Each number is 128 + 24 x the weight over its row's rms, rounded and kept within 0 to 255. Layers, rows and columns count from 0. The size above them is the row's rms in percent of the matrix's.

# layer 2 MLP down (transposed), 256x128, rms 0.158, rows 18-52, columns 0-63
size [ 97 111 109 105  96 104 107 107 104  89 110  98 105 104 101 110 116  95 100 107 108 103 110  97 102 100  86  86 105 112 124  98 118  97  76]
[[112  88 107 124 108 144 129 129 126 138 146 125 159 118 114 137  96 157 131 147 127  75 134 119 130 115 130 149 164 162 104 164  99 115 153 116 140 107  96 100 108 117 120 128 171 120 157 125  72 107 147 150 121 105 139 111 140  85 112 160 112 138 162 101]
 [115 135  76  88 130 111 115 127  85 130 112 120 115 136 156  81  95 166 127 150 152 107 174 147 126 122 134 115  99 117  98 146 131 137 146 139 119 152 133 133 147 125 161 157 108 118 140 103 141 108 122 126  79 129 166 138 114 140 112 146 105 156 151  56]
 [145 167 140 103  95 127 102 167 104 123 137 124 110 179 159 137 113 104 104 122 175 162 145 133 137 187 134 121 113 157 127 161 145 127  88 117 129 127 143 154  90  95 133 126 163 152 116 111 128 117 118 143 120 150 132 128 106 142 139 100 144  99 122 149]
 [127 136  87 102  82 107 152 160  99 198 127 159 129 125 111  84 152 133  99 119 135 122 104 130 119 129 131 138 120 120 153 150 108 111 108 135 100 122 138 177 135 105 160 149 178 139 150 121 123 150 150 111 156 139 114 135 117 119 100 129 168 121  74 109]
 [139 165 149 102  97 124 136 149 101 185 107 102 109 137 148  89 140 125 139 158 128 131 121 108  86 133 142 125 122 127 123 135 126  95 115  84 145 125 167 122 166 135 123 125 156 125 144 127 113 100 133 149 124  94 131 155 119 101 130 170 127 116 130 148]
 [132 165 142 160 185 108 151 109 143 139 176  91 134 162 127  97 146 144 114 107  98 105 115 103  93 147 129  88 104 135 102 111 121 147 170 106 112 112 117  98 131 126 167 129  87 118 146 147 143  97  99 105  92 109 152 128 143 139 178 139 123  74 133 132]
 [149 130 146 137 150 149 161  90 126 142 129 174 106 149 132 146  93 142 115 122 166 153 139 108 142 125 151  87 113 113 176 140 126 126 114 171 127 110 113 126 110 121  90 147 103 142 136  95 152 135 129 130 159 161 101 162  97 137 137 158 145 138 103 158]
 [139 134  91 169 109 118 138 144 118 122 134  86 133 157 137  97 105 148 130 115 141 131 102 192 111 137 154  99 109 145 148 111 116 142 137 134 143  98 147 179 139 150 146 113 111 108 140 124 153 130  96 186 111 130 109 144 114 101  98 145 118 157 124  80]
 [149 102 127 142  83  96 148 132 119  92 111 119  71 152 168 148 179 107 161 117  92 125 111 151 141 108 150 124  84 122  92 169 108 132 139 134 180  76 128 137 139 132 147 142 153 149 104 171 124 112 104 177 153 146 124 129 153 133 145 143 107 110 122 114]
 [157 124 162 153 127 145 114 107 124 134 104 127 174  58 126 122 139 173 140 136 148 122 130 113 132 146 131 146 117 162 135 124 128 154 109 114 145 149 132 104 109 131 113 109 137 169 111 149 127 124 174 192 107 141 126 173  78 129 153  97 138 109 130 102]
 [ 79  87 128 119 127 119 105 127 107 137  60 127 183 109 121 149 109 127 135 108 112 134 149 144 123 101 130 106 156 130 129 104 101 140 102 144 140 127 137 162 114 127  71 144 177 137 130 148 111 170 121 177 127 142 121 139 116 130 121 104 150 128 105 118]
 [160 125 102 136  99  81 106 154 120 103 162 160 123 123 114 131 133 134 112 143 102 153 119 110 121 125 166 117 115 147 104 125 123 140 110 106 135 176 134 106 124  96 139 114  97 138 155 169 133  93  94  61 110 131 120 109  86 123 126 119 160 129 113 157]
 [130 126 182  92 152 112 145 170 101 124  85 121 125  74 107 131 118 108  92 106 119 156 154 152 129 161 140 116 141 118 130 119 140  99  88 133 144 125 138  65 175 113 125 164 147 108 107 123 111 113 142 163 159 128  87  88 144 143 139 114 144 122 123 114]
 [ 83 142 100 129 127 162 120 155 156 144 122 117 137 146 113 134 113  98 120 111 112 103 138 154 123 111 110 120 139 118 176 150 150 131 135 151  93 151 145 135 115  95  86  96 141 172 118 144 132 133 130 151 143 144 150 109 128 116 166  89 169 141 140 126]
 [119 103 151 114 127  86 110 124  91 110 145 137 147 124 119 151 120  83 134 127 137 142 140 145 181 138 131 146 132 130 154 123 149 127 130 146  91 117 149 105 131 114 136 130 113  82 140 144  86  80 164 175 106 131 154 121 185  97 162  97 146 128 131 119]
 [ 80 152 136 167 171 129 113  84 146 119 101 135 141 122 149 102 127 146 133 107 127 155 104 168 141 102 111 172 132  92 111 171 138 130 136 108 134 104  85 133 142 177 147 145 154 118 120 147 139 149 121 107 118  92 128 124  92 127 143 154  96 115 117 101]
 [130 148 133 126  74 117 137 140 113 125 107 118 109 138 142 100 117 124  99 130 188 130 131 103 166 124 116 168 112 164 117 124 147  99 152 113 160 130 155 127 137 160 148  93 111 104 141 104 169  98 130 113 113 146 141 130 124 120 104 209  92 155 129  99]
 [115 169 144 154 144 120 125 129  85 138 135  98  94 132 169  86 135 147 166 133 170 122 156 133 155 121 197 106  78 154 120 153 121 107  83 135 118 103 121 135 123 131 169  99 159  97 139 154 152  96 155 142  84 114 133 130 171  98 115 156 102 124 148 157]
 [150 163 103 163 142 130 120 159 116 125 121 164 146 108 108 170 146 112 116 104 148 133 145 121 146 187 144 133 159 139 131 141 101 148 120 143 133 133 114 155 117 153 107 138 109 125 103 126  88 156 181 126 183 138  87 162 147 111  90 134 119 104 143 141]
 [ 85 175 108 121 114 144  80 139 142 141 146 117 124 146 131 110 115 150 115 141 152 141 129 145 145 161  90 141 126 182 101 109 129  94 163 110 116 159 114 127 121 125 161 112 116 124 119 137  78 139 140 130  75 118 129  99 135 109 145 161 121 107 141 131]
 [151 122 143 140 122 129  94 120 143 132 109 130 152 136 128 147 138 130 122 107 130 129 162 116 172 134 114  94 140 127 135 183  97 106 109  98 118 116  70 122  88 112 113 149 128 128 116 168 145 120 117 114  94 172 148 114 131  96 123 123 119 109 169 136]
 [123 130 107 121  94 129 147  94 146 156  72 118 141 137 113  98 117  98 126 147 110 114 116 143 102  95 125 137 130 123 116 148  80  99 142 192 129 142 155 143 205 135 128 118 136 114 153 126 130 122  97 148 117  94 145 119 178 128 135 132 119 108 158 142]
 [122 130 106  97 154 176  70 145 124 160 115 136 138 135 124 141  92 132 135 132 114 164 132 117 101 147 101 137  87  85 112 118 122 104 143 133 101 115 116 111 141 167 138  75 147 148 141 134 130 116 110 141 107 144 158 129 130  97 144 178  87 150 183 124]
 [123 133 167  89 134 149 139 137 127 152 137 112 126 141 157  77 148 113 139 144 110 141 165 133  91 157  92 103  84 129 111 113 185 127 147 149  99 136 101 119  99 147 127 131 106 128 106 116 128 102 131  87 143 173 103 187 145 160 109 147  98 124  77 127]
 [111 132 154 119 114  84 125 137 127  97 127 125 113 108  90 138 111  98 141 140 130 152 104 124 109 140 133 152 114 139  77 139 101 127 180 132 106 137 127 132 119 114 104  99 146 207 142 112  89 112 161 137 109  87 152 155 139 143 114 126 102  99  99  92]
 [130 105 159 121  99 139 154 155 124 128  82 163 128 116 166 118 106 103 120 104 152 116 113 141  95 105 139 142 151 147 140 147 107  98 113 143 172 139 145 129 136 123 101  93 120 133  86 114 115  87 160 110 176 129  90 148 142 133 136 150 155 145 145 151]
 [169 156 145 115 165 135 111 133 140 124 161 120 106 127  88 192 105 145 107 126 113 178 103 150 110 152 194 102  99 160 106 124 126 146 101 122 140 132 143 129 127 122 102 154  94 146 120 142 144 143 128 134  88 145 141 129 112 114 138 112 147 115 139 158]
 [109 149 148 131 163 145 141 110 107  57 150 144 121 126 112 188 128 168 123 117 145 111 113 136 145 144 124 122 110 111  89 122 161 132 117 120 120 112 160 163 105  97 119 153 115 157 145 129 116 132 105 119 123 152 140 141 131  83 117 112  91 119 140 131]
 [117 103 115 127  96  86 149 126  95 137 114 139 107 132 126 140 163 104 112 148  97 170 119 123 113 119 138  72 133  93 149 154 119  84 128 102 167  99 158 166 128  91 116 113 142 107 121 112 125 139 101 174 132 136 137 125 138 174 122 131  92 116 110 108]
 [133 122 141 113 102 118 112 106 131 153  71 117 108  99  84 130 154 131 123 145 103 120 147 103 139 127 104 113 145 124 108 114 163 143 154 115 181 151 130 110 153 124 143 124 158 150 140  94 116 141 127 134 125 102 114 146 152 132 131 113 118 104 140 133]
 [150 129 113 116 132 104  94 129 153  71 172 162  94 132 150 146  90  98 164 157 142 182 100 142 157 132 144 136 161 147 125 130 120 111 116 149 106  95 113 148 146 124 115 134 121 150 134 117 162 119 183 132  91 122 126 134 101 116  85  99 132 102  95  96]
 [127  99 126 116 117 136 116  89 118 132 101 121 162 121 165 159  89  96 156  74 112 153 122 159 101  99  99 107 122  88 131 130 140 124 139 142 132  78 136 136 163 148 122 179 162 162 114 126 140 123  91 118 142 150 117 147 105 132 128 133 109 128 130  93]
 [131 148 101 150 148 100 107 108 147  98 173 114  81 149 116 123  88 146 137 154 129 162 127 128 134 180 195 153 125 125  77 119 120 160  87 164 148 102 134 164 122 147 174 110 100 117 108 109 104 105 141 137 109 107 173 118 146 121 106 174 137 131 103 152]
 [137 147 125 128 160 108 139 146 156  91  82 176 164 160 122 146 119 146 116 121 117 154 108 115  93 159 159  77 139 181 107 142 128 151 115 121 136 166 143 133 126 122 161  97  76 132 125 129  96 144 141 177 124 155 145 142 168 105 115 132 138 139 162 158]
 [105 145  82 113 133 148 115  71 144  80 157 144 148 125  93 109  72 115 122  96 118 147 119 169 124 151 112 153 121 115  91 128 174 139 128  92 139 113 160 169 110  81 114 136 122 148 132 116 120 121 161 107 145 146  92 101 148  81 140 121 148 134 134  98]]
# layer 2 MLP gate, 256x128, rms 0.183, rows 19-53, columns 0-63
size [104 110 104  94  99 109  96 106 100  97  99 111 107 101 101 109  98  96 108 104  88 106  96 107 101  92  97 104 108 112  98 113  97  99 110]
[[154 115 135 156 145 165 130 175 145 105 129 124 136 135 115 103 103 121 119 120 106 136 156 128 107 150  99 146 110 118 155 110  91 152 129 178 153  74  86 119 146 130 127 104 114 178 110 117 118  96 119 134 132 114 131 116 117  91 110  85 162 113 140 136]
 [169 168 135 126 125  61 101 132 160 119 140 164 107 128 128 154 129  78 175 101 156 117  83 106 141 138 140 142 165 160 120 172 142 131 126 157 138 155  84 144 124  98 168 107 139 137 122 138 117 112 132 119 176 118 132 130 148 124 144 123 131 126  93 136]
 [ 73 135 121 103  86 152 127 161 154 157 137 139 122  99 138 169 135 121 156 123 109  55 154 136 119  91 161 107 132 125 173 123 175 121 105 140 104 110 114 168 117 165 148 121  80 113 147 125 162 130 150 149 132  89 151 155 155 116 109 129 135 144 163 115]
 [161 127 107 148 144 128 148 124 141 109 122 183 157 162 108 151 103 111 142 101 118 137 123 136 112  92  99 160 127 182 123 127 148 140 160 130 128 117 115 175 120 133  96 110 117 172 120 142 120 101 110 100 199 114 105 111 142 123 137 169 131 143 114 148]
 [109 115 108 156 146 138 141 107 102 146 145 138 120  77 108 114  99  89 135 138 108 162 155 106 109 153 127 135 114 112  67 130 141 135 124  69 128 110 125 118  94 105 171 138 172 137 109 140 116 117 157  95  87 135 157 115 151 107 142 121 103 150 121 109]
 [ 69 169 134 128 104 139 120 123 118  89 116 122 111 130 119 133 119 104 138  95 117 126 102 127  87 131  97 153 140 122 129 148 114  95 104 141 115 109 123 115 152 136 149 100 146 139 132  84 157 146 125  90 166 129 142 141 155  73 122 142 104  82 156 107]
 [164 129 119 127 101 138 118 113 154 156 123 147 157 135 105 124 158 107 117 138 142 133 160 113  72 143 156 124 134 114 170 124 131 162 119 134 134 110 107 151 122 127 155  86  94 155 108 130 118 151 129 120 138 117  73 132 108 116 127 155 112 161 102 163]
 [176 148 138 142 149 138 126 121 132 133 155 156 130  93 132 113  99  90 129 120 103 116 118 132  98 156 128 109 149 176 115  63 155 125 137 176 116  86 128 127 147 114 134 142 114  80 138  90 175 145 130 134 118 156 110 112  90 156 175 166 117 129 142 130]
 [133 159 129 146 130  99 129  95 144 120 127 105 142 115  49 106 137 114 123 136 147 146 135 138 126 183 153  94 131 151 128 159 132 126 136 135 104 123 116 127 171 114 111 118 148 103 139 146 118 150 139 165 103 114 117  83 127 147 122 110 130 205 130 102]
 [142  69  94  60 101 166 123 174 112 121 139  83 123 122 137 149 154 114 135 153 118 125  90 134 161  89 110 121 123  99 134 144 138  85 103 158 128 147 143 164 141 104 129  89 133 150 116 146 123 153 118 120 128 105 128 144  80  83 125 114 179 124 112 130]
 [103 127  99 129 104 144 114 116 118 141  91 159 120 109 129 126 131 181 143 108  80 145 124 109 108 110 128 116 120 121 127  69 136 118 175 144 124 141 132 169 153 140 120  93 114 176 146 128 148 133 134 137 145  84 101 116 102 121 161 171 138 120 116  86]
 [131 155 110 130  76 120 169 142 152 120 108 139 145 112 105 104 100 117  85 109 143 112 126 112 130 141  89 114 118  98 117 163 143 129  99 161  79 137 171 144  98 134 155 121 107 161 119  95 109 162 115 110 138 132 148 119 156 131 120 116 151 107 150 135]
 [147 121  97 155  88 130 121 156 140 130 125 151 127 129 148  97 119 102 134 105 154 120 133 148 182 154 126 140 166 140 135  85 107 186 132 120  95 168 165 153 138  72  77 106 118 176 126 164 158 149 126 118 114 102 122 135 157 137 107  96 123 138 133 102]
 [166 185 132 140 138 125 138 138 144 126 118 162 169  96  89 134 171 143 105 111 138 123 145 153 147 138 126 117 128 158  77 104 145  87 147 156 121 129  97 100 117 156 143 169 126 183 153 137 140 153  94 122  97  93 100 117  92 115 126 101 121 128 126 112]
 [161 155 143 147 147  92 118 127 124 139 137 113 129 110 150  55 139 136  84 115 145 142 128 117 131 158 140 102 123 120 173 152 128 128 108 101 152 137 108 109 127 142 172 133 158 135 143 156 173 150 125  90 126 135 140 146 110  89  81 131 126 116  69 101]
 [170 140 111 130 113 135 162 146 123 178 132 173 135  98 113 121 138 140 118 111 170 141 171 140 142 144 145 145 136 124 129 122 153 142 137 167 144  96 150 113 128 162 154 141  79 152 136 125 161 150 160 118 166 141 154  88 142 132 132 134 133  93 101 131]
 [143 162 123 122 145 146 160 140 133 135 103 146 146 125 174 125 102 143 125  88  69 117 101 156 146 140 131 131 154 140 155 122 148 160 111 171 147  88 115 134 109 129 151 142 131 119 146 108  87  75 114 111 142 139 131 124 161 103 122 186 155 120  91 148]
 [117 117 135 144 101 113 120 102 126 112 155  75 135 137 127 154 154 145  97 129 135 126 107 118 171 176 118 113 146 110 137 112  80 131 104 138 143 125 101 115 154 151  57 170 132 100 143 154 111 166  85 114 162 136  90 126 111 133 100 173 100 127 140 154]
 [148  98 151  98 146  73 134 130  75 121 134 123  74 136 116 124 179 175 112 141 107 144 125 132 105 144 121 136 100 104 159 117  85 142 161 143 115 153 155 113 133 148 146 110 128 156  88 135 114 101 136 133 128 125 161 110 127 135 128 121 155 125 126  99]
 [150 143 122 153 151 127 100 174 142 120 149 164 132 110 130 129 135 153 161 147 126  84 134 141 133 112 147 122 101 122 135 155 129 134 113 131 116  95 112  87 123 139 148 100 120  91  92  85  98 205 110 123 133  91 128 142 114 134 128 161 114 138  88 122]
 [144 127 158  79 134  83 110 142 102 140 184 100 152 154 107 117 148 132 121 145  67 121  96 133 138 122 138  78  98 134 154 108 107 144 134 138 151 145 134 132 104 139 108 149 135 142 147 142 163 103  57 134 143 133 116 131 154 133  99 108 120 147 118 136]
 [161 114 122 141 129 126 123 107 166 126 115 145 128 112 152 137 137 122 150 109 135 118 103 100 148 108  64 135 102 104 124 175 142 161 130 137 153 120 125 140  91 130 122 116 146 130  82 134 162 148 124  94 115 137  96 117 125  86 120 147 127  75  88 119]
 [ 80  94 153 131 150 139 140 138  81 136 152 154  87 106 175 110 111 143 111 116 159 114 157 118 137 161  95 111 134 112 125 148 103 119 100 131 141  88 169 102 189 149  97 107 126 151 142 152 139  89 116 109 138 145 170 119 158 114  82 162 133 153 107 163]
 [146 153 139  62 148  95  96  79 176 132 127 147 109 143 106  89  93 108 151 153 164 133 107 130  96 147 124 104  85 106 118 135 131 135 132 114 145 140 116 103 150 117 141 115  88 135 144 110 108 154 100 149  94 101 123 130 142 136 175 129 121 123 110 125]
 [120  63 113 141  82 118 121 110 108 132 141  79 108 144 137 128 143 110 124 120 116 128  99 152 125 124 111 121 157 127 113 203  95  81 131 108  95 112 147 100 121 113 121 126 126 106  92 150 105 110 156  91 125 142 102  93  94 101 138 159 158  90 131 136]
 [115 124 159 153 123 168  91 128 123 113 162 131 157 133 191 122 117 111 141  82 110 142 123 109 124 170 138 119 110 115 133 173  83 113 143  86 179 144 121 111 111 147 141  81 104 140 143 135 147 132 138  97 112 120 122 119 128 159 144 139  93 100 142 121]
 [118 107 111  94 192 171 109 151 142 124 141 104 133 104 161 148  74 141 133 119 121 181 154 126 142 135 121 100  93 162 129 146 124 132 112 103  69 107 107 116 120 110 166 138 135  99 142 149 123 121 115  97 127 158 163 150  77 112 119 145 134 107 128 129]
 [113 107 104 112 110 153 121 119 118 110 115 152 137 143  98 105 136 147 127 160 113 155  96 140 137 162 127 107 139 138 129 185 115 106 138 120 119 149 133 135 100 108 126 137 112 146 103 150 123 118 128 150 129 147  86 134 110 132  93 142 137 142 141 147]
 [101 135  93 123  84 121 159 122 165 119  95 180  92  98 108 120 128  67 134 125 156 107 135 132 140 171 125 107 102 128 136  99 129  83 145  92 165 157 150 100  98  85 142 132 130 124 118  96 146 109 109 148 141 129 105 162 169 112 104 136 116  98 103 136]
 [ 78  86 146 146 137 141  93  78 111 145 158 109 125 167 128  94 121 138 185 161 116 104 101 123 148 118 133 125 132  88 133 138 141 112 110 145 155  94 136 107 192 121 143 125  92 178 113 113 141 124 128 118 127 143 122 133 195 110 190 121 115 108 146 103]
 [109  89 105 112 146 105 157 100 161 133 131 125 143 121 143 129 113 127 100  89 139 130 130 132 143 174 120 168 119  99 167 164 140 132 144 114 112 135 108 124 145 147 112 127 124 183 154 193 154  93 122 103 123 132 125 133  65 106  97 136 129 134 122 131]
 [110  78 107  98  73 130 142 128 137 150 105 124 100 117 110  73 143 135 107 134 138 125 120 137 120 132 152 126 121  89 142 138 125 120 112 138 143 125 118 135 106 130 128 106 101 133 127 147 113 127 159 112 117 156 161 160  96 143 140  55 132 144 126 173]
 [145 127  96 122  99 104 139 126 121 157 111  82 130 108 145 123 146 136 125 138 127 153 145 112 131 132 159  95 102  70 218 103 136 135 121 113 138 138 116 119 148 137 137 139 108 158  97 138 120 100 129 105 107  62 123 164 127 103  91 135 160 149 116 147]
 [ 68 172 151 170 120 119 141 128 103 144 112 130 132 111 155 121 107 143 163 158 113 122 109 146 133 125 150 158 123 153 144 104  95 101 104  99  77 148 137 140  94  98 144 137  93  98 134 143  93  71 122 162 145 133 171 140 132 156 126 111 142 134 156 148]
 [137 135  96 126  80  88 113 111 106 162 163 126 116 140 133 147 109 109 132 131 146 108  96  98 131 131 147 125 141 134 120  94 135 159 116 145 135 141 129 190 125 124  90 180 129 211 130 105 134  92  87 120 132 127 176 130 144 114 155 131 159 103 152 128]]
# layer 2 MLP up, 256x128, rms 0.192, rows 19-53, columns 0-63
size [115 111 111  92 102 111 101  99  88 114  95 109 105 101  97 132 106  97 100 108  84 103  95 106  98  84  97  95 110 112 100 115 103  92 125]
[[117 116 135 117 101 124 119 136 122 130 115 101 131 100 115 102 172 100 132 133 152 114 112 156 133 155  98 128 106 130 126  98 115 134 150 141 135 153 132 104 137 151 131 144 131  61 175 147 134 107 154 115 152 136 168 166 124 100  75  83 148 135  88 101]
 [147 120 104 126 114 135 156 135 126 115 162 123 148 113 104 133 111 186  88 130  93  99  92 148 137  78 120 122 129  77 142 106 138 149 133 162  91 118 123 122  88 133 127 123 125 132 106 118 121 157 100 124  90 175 115 103 142 141 157 173 142 129 175 112]
 [114 115 110 124 116  76 130  83 122 116 141 100 109 123 101 116 142 130 106 138  99 151 119 110 159 162 132 119 169 141 134 131 116 152 123 127 141 136 114  90 113 150 113 144 124 113 149 130 118 104 147 129 125 189 132 132 145 131 139 109 122 110  94 101]
 [153 169  94 155 129  96 154 143 141 139  94 154 143 142 116 147 133 118 127 147 163 115 134 157 146 138 114  92 158 161 111 119 101 118 130 149 119 124 148 179 138  94 116 136 109 150 105 120 164 164 137 128 114 137 118 169 115 137 139 152 139 117 143 113]
 [ 77 111 105 173 125 139 137 126 108 161 149 126 102 169 139 158 116 127 139 138 127 172 151 104 132 103 105 116 131 132  99 114 112 109 100  81 110 109 149  92 118 110 111 158 161 168 150 130 161 148 161 135 115 151 140 144  97 117 126 113 122 110  97 105]
 [118 124 118 164 102 153 134 121 151 113  83 156 123 121  98 129 129 185 125 163 139 147 189 139 172 123 139 118 137 171 142 101 159 162 164 116 144 107 159 132 119 131 120 144 121 106 149 156 128  98 111 173 132 148 142 132 161 144  97 135 166 110 132 171]
 [ 98 145  70 138 127  98 135 123 148 142 141 115 157 116 185 139  95 126 187 124 118 119 143 136 103 102 150 130 127 144 132 116 115 107 123 137 103 173 109 126 133  97 127 149 128 118 142 137 170 104 129 118 152 115  75 135 126 124 137 120  69 118 124 132]
 [200 132 148 131 188 159 116 116 122 110  96 130 135  93 108 160 143 130 123  91 145 100 129 130 125 123 128 148 129 128 156 156 151 106 116 197 129 133 119 151 122 151 110 140 161 133 103 115 141 157 101 158 106 163 111 162 133  80 147 138 180 159 180 154]
 [131 108 141 107 105 174 169 167 139 121 103 136 134 144 151 167 141 169 126 143 132 151 130 162 129 111 103 136 174  94  97 127 145 128 132 155  64 110 154 149 140 113 134 109 108 138 110 162 110 138 108 130 146 160  91 135 116  69 179 131 125 129  95 139]
 [129 128  77 116 156 181 104 147 106 130 124 121 128 119 164 141 144 126 112 140 102 196 127 136 150 117 150 111 104 131 166 124 140  92 132 127 129 154 139 135 143 113  74 166 170  70 134 128 161 122 116 118 143 141 126 154 148 146 107 100 142 104  98 125]
 [150 153 131 159 108  79 142 156 117 106 112 129 142 123 105 167 133 173  99 168 128  98 140 145 132 130 117 139 149 144 121 114 132 109 147 110 143 129 136 107 167 135 185  95  67 148 158 140 132 138 140 125 108 126 104 124 129 113 136  92 105 142 100 133]
 [110 102 123 128 110 141  91 128 100 158 136 117 176 123 191 130 162 159 127 114 122  97 104 104 103 139  77 127 133 132 158 164  95 141 179 141 135  95 120  99 160 123 130 128 151 106 136 134 123  98 127  93 162 102 131 171 113 109 150 110 125 128 145  66]
 [148 125 130 147 150 131 124 181 149 118  89 122 149 112 111 149  83 123 133 116 128 123 176 134 190 124 129 144 123 128 122 125  97 182 145 142 107 122 124 139  93 125 138 116 141  99 152 134 134  73 108 145 135 122 115 104  97 167 138 119 136 144 147 172]
 [126  93 114  98 139 133 172 119 185  98 124 119 137 149 118 150 144  91 134 169 140 119 116 118 151 121 136 111 152 120 143 137 110 146 124 124 145  96 148 123 101 126 146 109 170 115 148 150 129 111 123  82 174 144  92 108 173 104 132 128 113 134 101  79]
 [101 178 113 117 131 102 145  98 131 137 126 123 162 127 148  89 128 130 131 116 135 143 131 132 146 143 128 186 141 115 109 109 133 184 118  79 111 147 137 125 103 130 132 127 137 173 138 158 146  93 162 103 130 152 132 219 110 101 104 155  93 124 113 142]
 [ 99 129 223 158 171 141 122 117  97 147 133 163 136 101 146 154 121 127 113 109 115 135 157 100 130 111  97 122 131 173 118 140 121 114 151 141 176 104 146 102 133 125 122 140 110 150 132 125 118 127 147 127 156 145 136 134 131 137 111 115 146  87 109 148]
 [143 145 133 149  84 129 134 133 111 139 102 149 116 137 135 129 120 142  63 107 133 109 121 117 203 140 118 103 146 134 174  90 127 127  90 134 144 121 132 138 114 142 183 143 127  88 108 144 132 112 107 100 180 165 157 123 131 140 140 135 140 158 150 144]
 [134  79 163 133 157 114  92 114 125 102 114 118 115 116 150 157 129 148 156 135 106 109 177 115 114 149 133 141  89 132 134  88 148  99 102 112 123 102 147 158 136 124 117 131 153 122 111  96 173 113 115 121  81 167 140 130 123 150 162 171 138 140 138 151]
 [106 125 120 116 110 118 120 129 152  66 114 119 137 138 129 151 137 140 118  94 113 120 112 165  85 121 172 145 105 148 152 136 136 108 134 130 141 158  96 115 112 124 128 123 134 144 164 150 132 130 141 136  98 145 107 153 168  75 122 143 112 156 149 117]
 [141 130 177 123 111 124 136 122 124 114  98  95 161  94 129 147 127 149 139 149 116 186 112 129 136 101 127 165  83 134 162 134 119 113  93 113 120 141 121 123  88 159 146  87  96 146  94 108 168 116 120 102 110 109 124 152 144 106 132 111 143 131 165 104]
 [159 143 135  81 108  99 153 171 114 144 163 102 125 174 170 139  87 131  66 115  80 149 132 121 132 129 146 136 110 115 119 121 136 131 102 133 131 102 123 130 127 135 107 125 118 105  63 130 148 146 106 102 124 141 154 103 150 119 171 155 167 126 127 122]
 [151 132  96 143  97 125 110 127 129  74 113  86 114 128  93 179 115 143 134 116 126 119 145 161 116 126 140 145 143 172 136 141 145 145 169 133 159 125 153 140 120 105 158 154 108 141 137 106 166 131 102 146 125 131 150 167 151 135 180 131 159 108 133  85]
 [188 140 103 122 132 106 169 176 134 106 162 135 144 112 119 182 118 131 154 112 110 125 122 154 121 133  92 149 153 158 139 117 152 111  89 121 141 135 100 123 121 117 147 155 118 125 120  92 132 155 129 108  96 149  98 136  86  77 143 118 152  71 157 126]
 [136 126 100 140 115 106 144 136 139 130 153 109 158 156 152 108 152 126 169 165 169 113 115 115 135 122 155 120 129 102 133 117 143 159 146 129 131  73 129 163 137 111 130 186 137 115 153 149 120 145 123 114 174  89 129  55 101 150  99 143 118 144 169 110]
 [171 114 127 156 100 113  86 164 126 127  81 136 163 129  98  90 117 119 109  88 116 116 133 153 124  82 114 143 133 119 179 116 133 135 117 135 148 112 141 147 169 164 103 126 145 134 123 133 160 131 108 163 164 134 128 112 105 110  86 134 126 152 168 138]
 [133 104 103 109 149 122 142 156 108 136 134 113 116 115 154 103 125 108 139 118 141  66 197  95 131 133 109 145 173  66 134 117 139  96 134 159 109 103 120  91  77 137 129  98 109 112 172 174 139 142 150 124 152 140 112 128 175 164 158 143 156 115 130 108]
 [146 120 143 153 180  93 139 137 130 150 139 131 108  89 156 138 128 153 144 143  82 133 161 122 145 102 128 146 105 124  97 134 106 109 115 133 106  68 113 121 137  95 150 109 103 133 186 156 103 132 120 114 117 140 137 160 104 153 143 111 131 103 116  85]
 [155 149 126 134 125 115 122 158  65 125 103 101 135 135 115 112 122 115 126  80 152 113 126 122 102 132 165 142 148 140 151 132 149  72 141 125  99 100 108 169 126 100 163 124 146 137 136 103  91 149 119  86 104 108 124 125 125 147 124 154  97  82 126 128]
 [110 106 165 138 164  82 130 109 116 107 136 125  91  87 126 125 130 137 110  90 136 151 126  97 134 108 149 121 140 122 116  82 130 129 120 147 176  98  83 112 122  86 129 103 146 174 119 132 107 154 151  96 147 123 148 120 187 148 138 114 144 140  88 143]
 [111 116 139 107 170 169 107 139 119 156 102 141 159 135 114  90 108 139 112 122 173 127 139 134 137 138 151  72 110  87 128 115 115 174 122 141  84 101 142 108  96 138 134 117 136 127 111 105 110 167 120 146 129 102 114 138 124 138 150 117 136  99 119 124]
 [129  87  83 124 156  91 120 175 106 130 108 113 155 123 100 156  73 150 101 134 145 110 133 157 146 120 141 141  99 112 112 122 152 148 114 151 162 100 120 155 140 123 100  95 130 201 132 132 144  85 128 135 149  93 154 117  91 117 111 159 104 100 120 153]
 [151 162 127 126 138 123 159 113 146  92  98  99  91 148 125 127  98 145 132 110 141  76 125 100 125 151 108 128 146 120 119 146 175  80 140 103 144 132 100 118 165  91 141 132 162 135  95 158 118 193 103 144 124 110 126 120 130 137 117 169  93 127 111 120]
 [100 113 163  74 120 162 144 135 111 155 125 117 137 138 182  89 124 104 138 108 156 106  78 147 136 125  91 143 161 145 147 122 156 118 102 162 178 104  91 163 108 135 117 156 155 111 152 124 130  74 135 121 144 131 130  81 145 147 131 153 140  86 145 141]
 [139 149 159 115 115 109 102 161 155  97 110 140 150  95 109 114 132 131 130 136 158 139 128 111 147 135 138 108 135 163 131 145 123  94 136 135 108 119 167 115 142 137  88 143  97 131 129 117  98  98 110 191 101 128 153 103 154 161 127 121 123 127  74 202]
 [131 159 133 132 133 137  85 146 104 123 109 137 138 114 135 120  96  96  85 128 136 134 114  71 154 114 142 136 132 147 125  86 125 148  79 149 174 117 116 167 125 102  66 153 151 192 164  72 120 109  63 121 132 112 168 121 144 161 150 104 152 101 138 118]]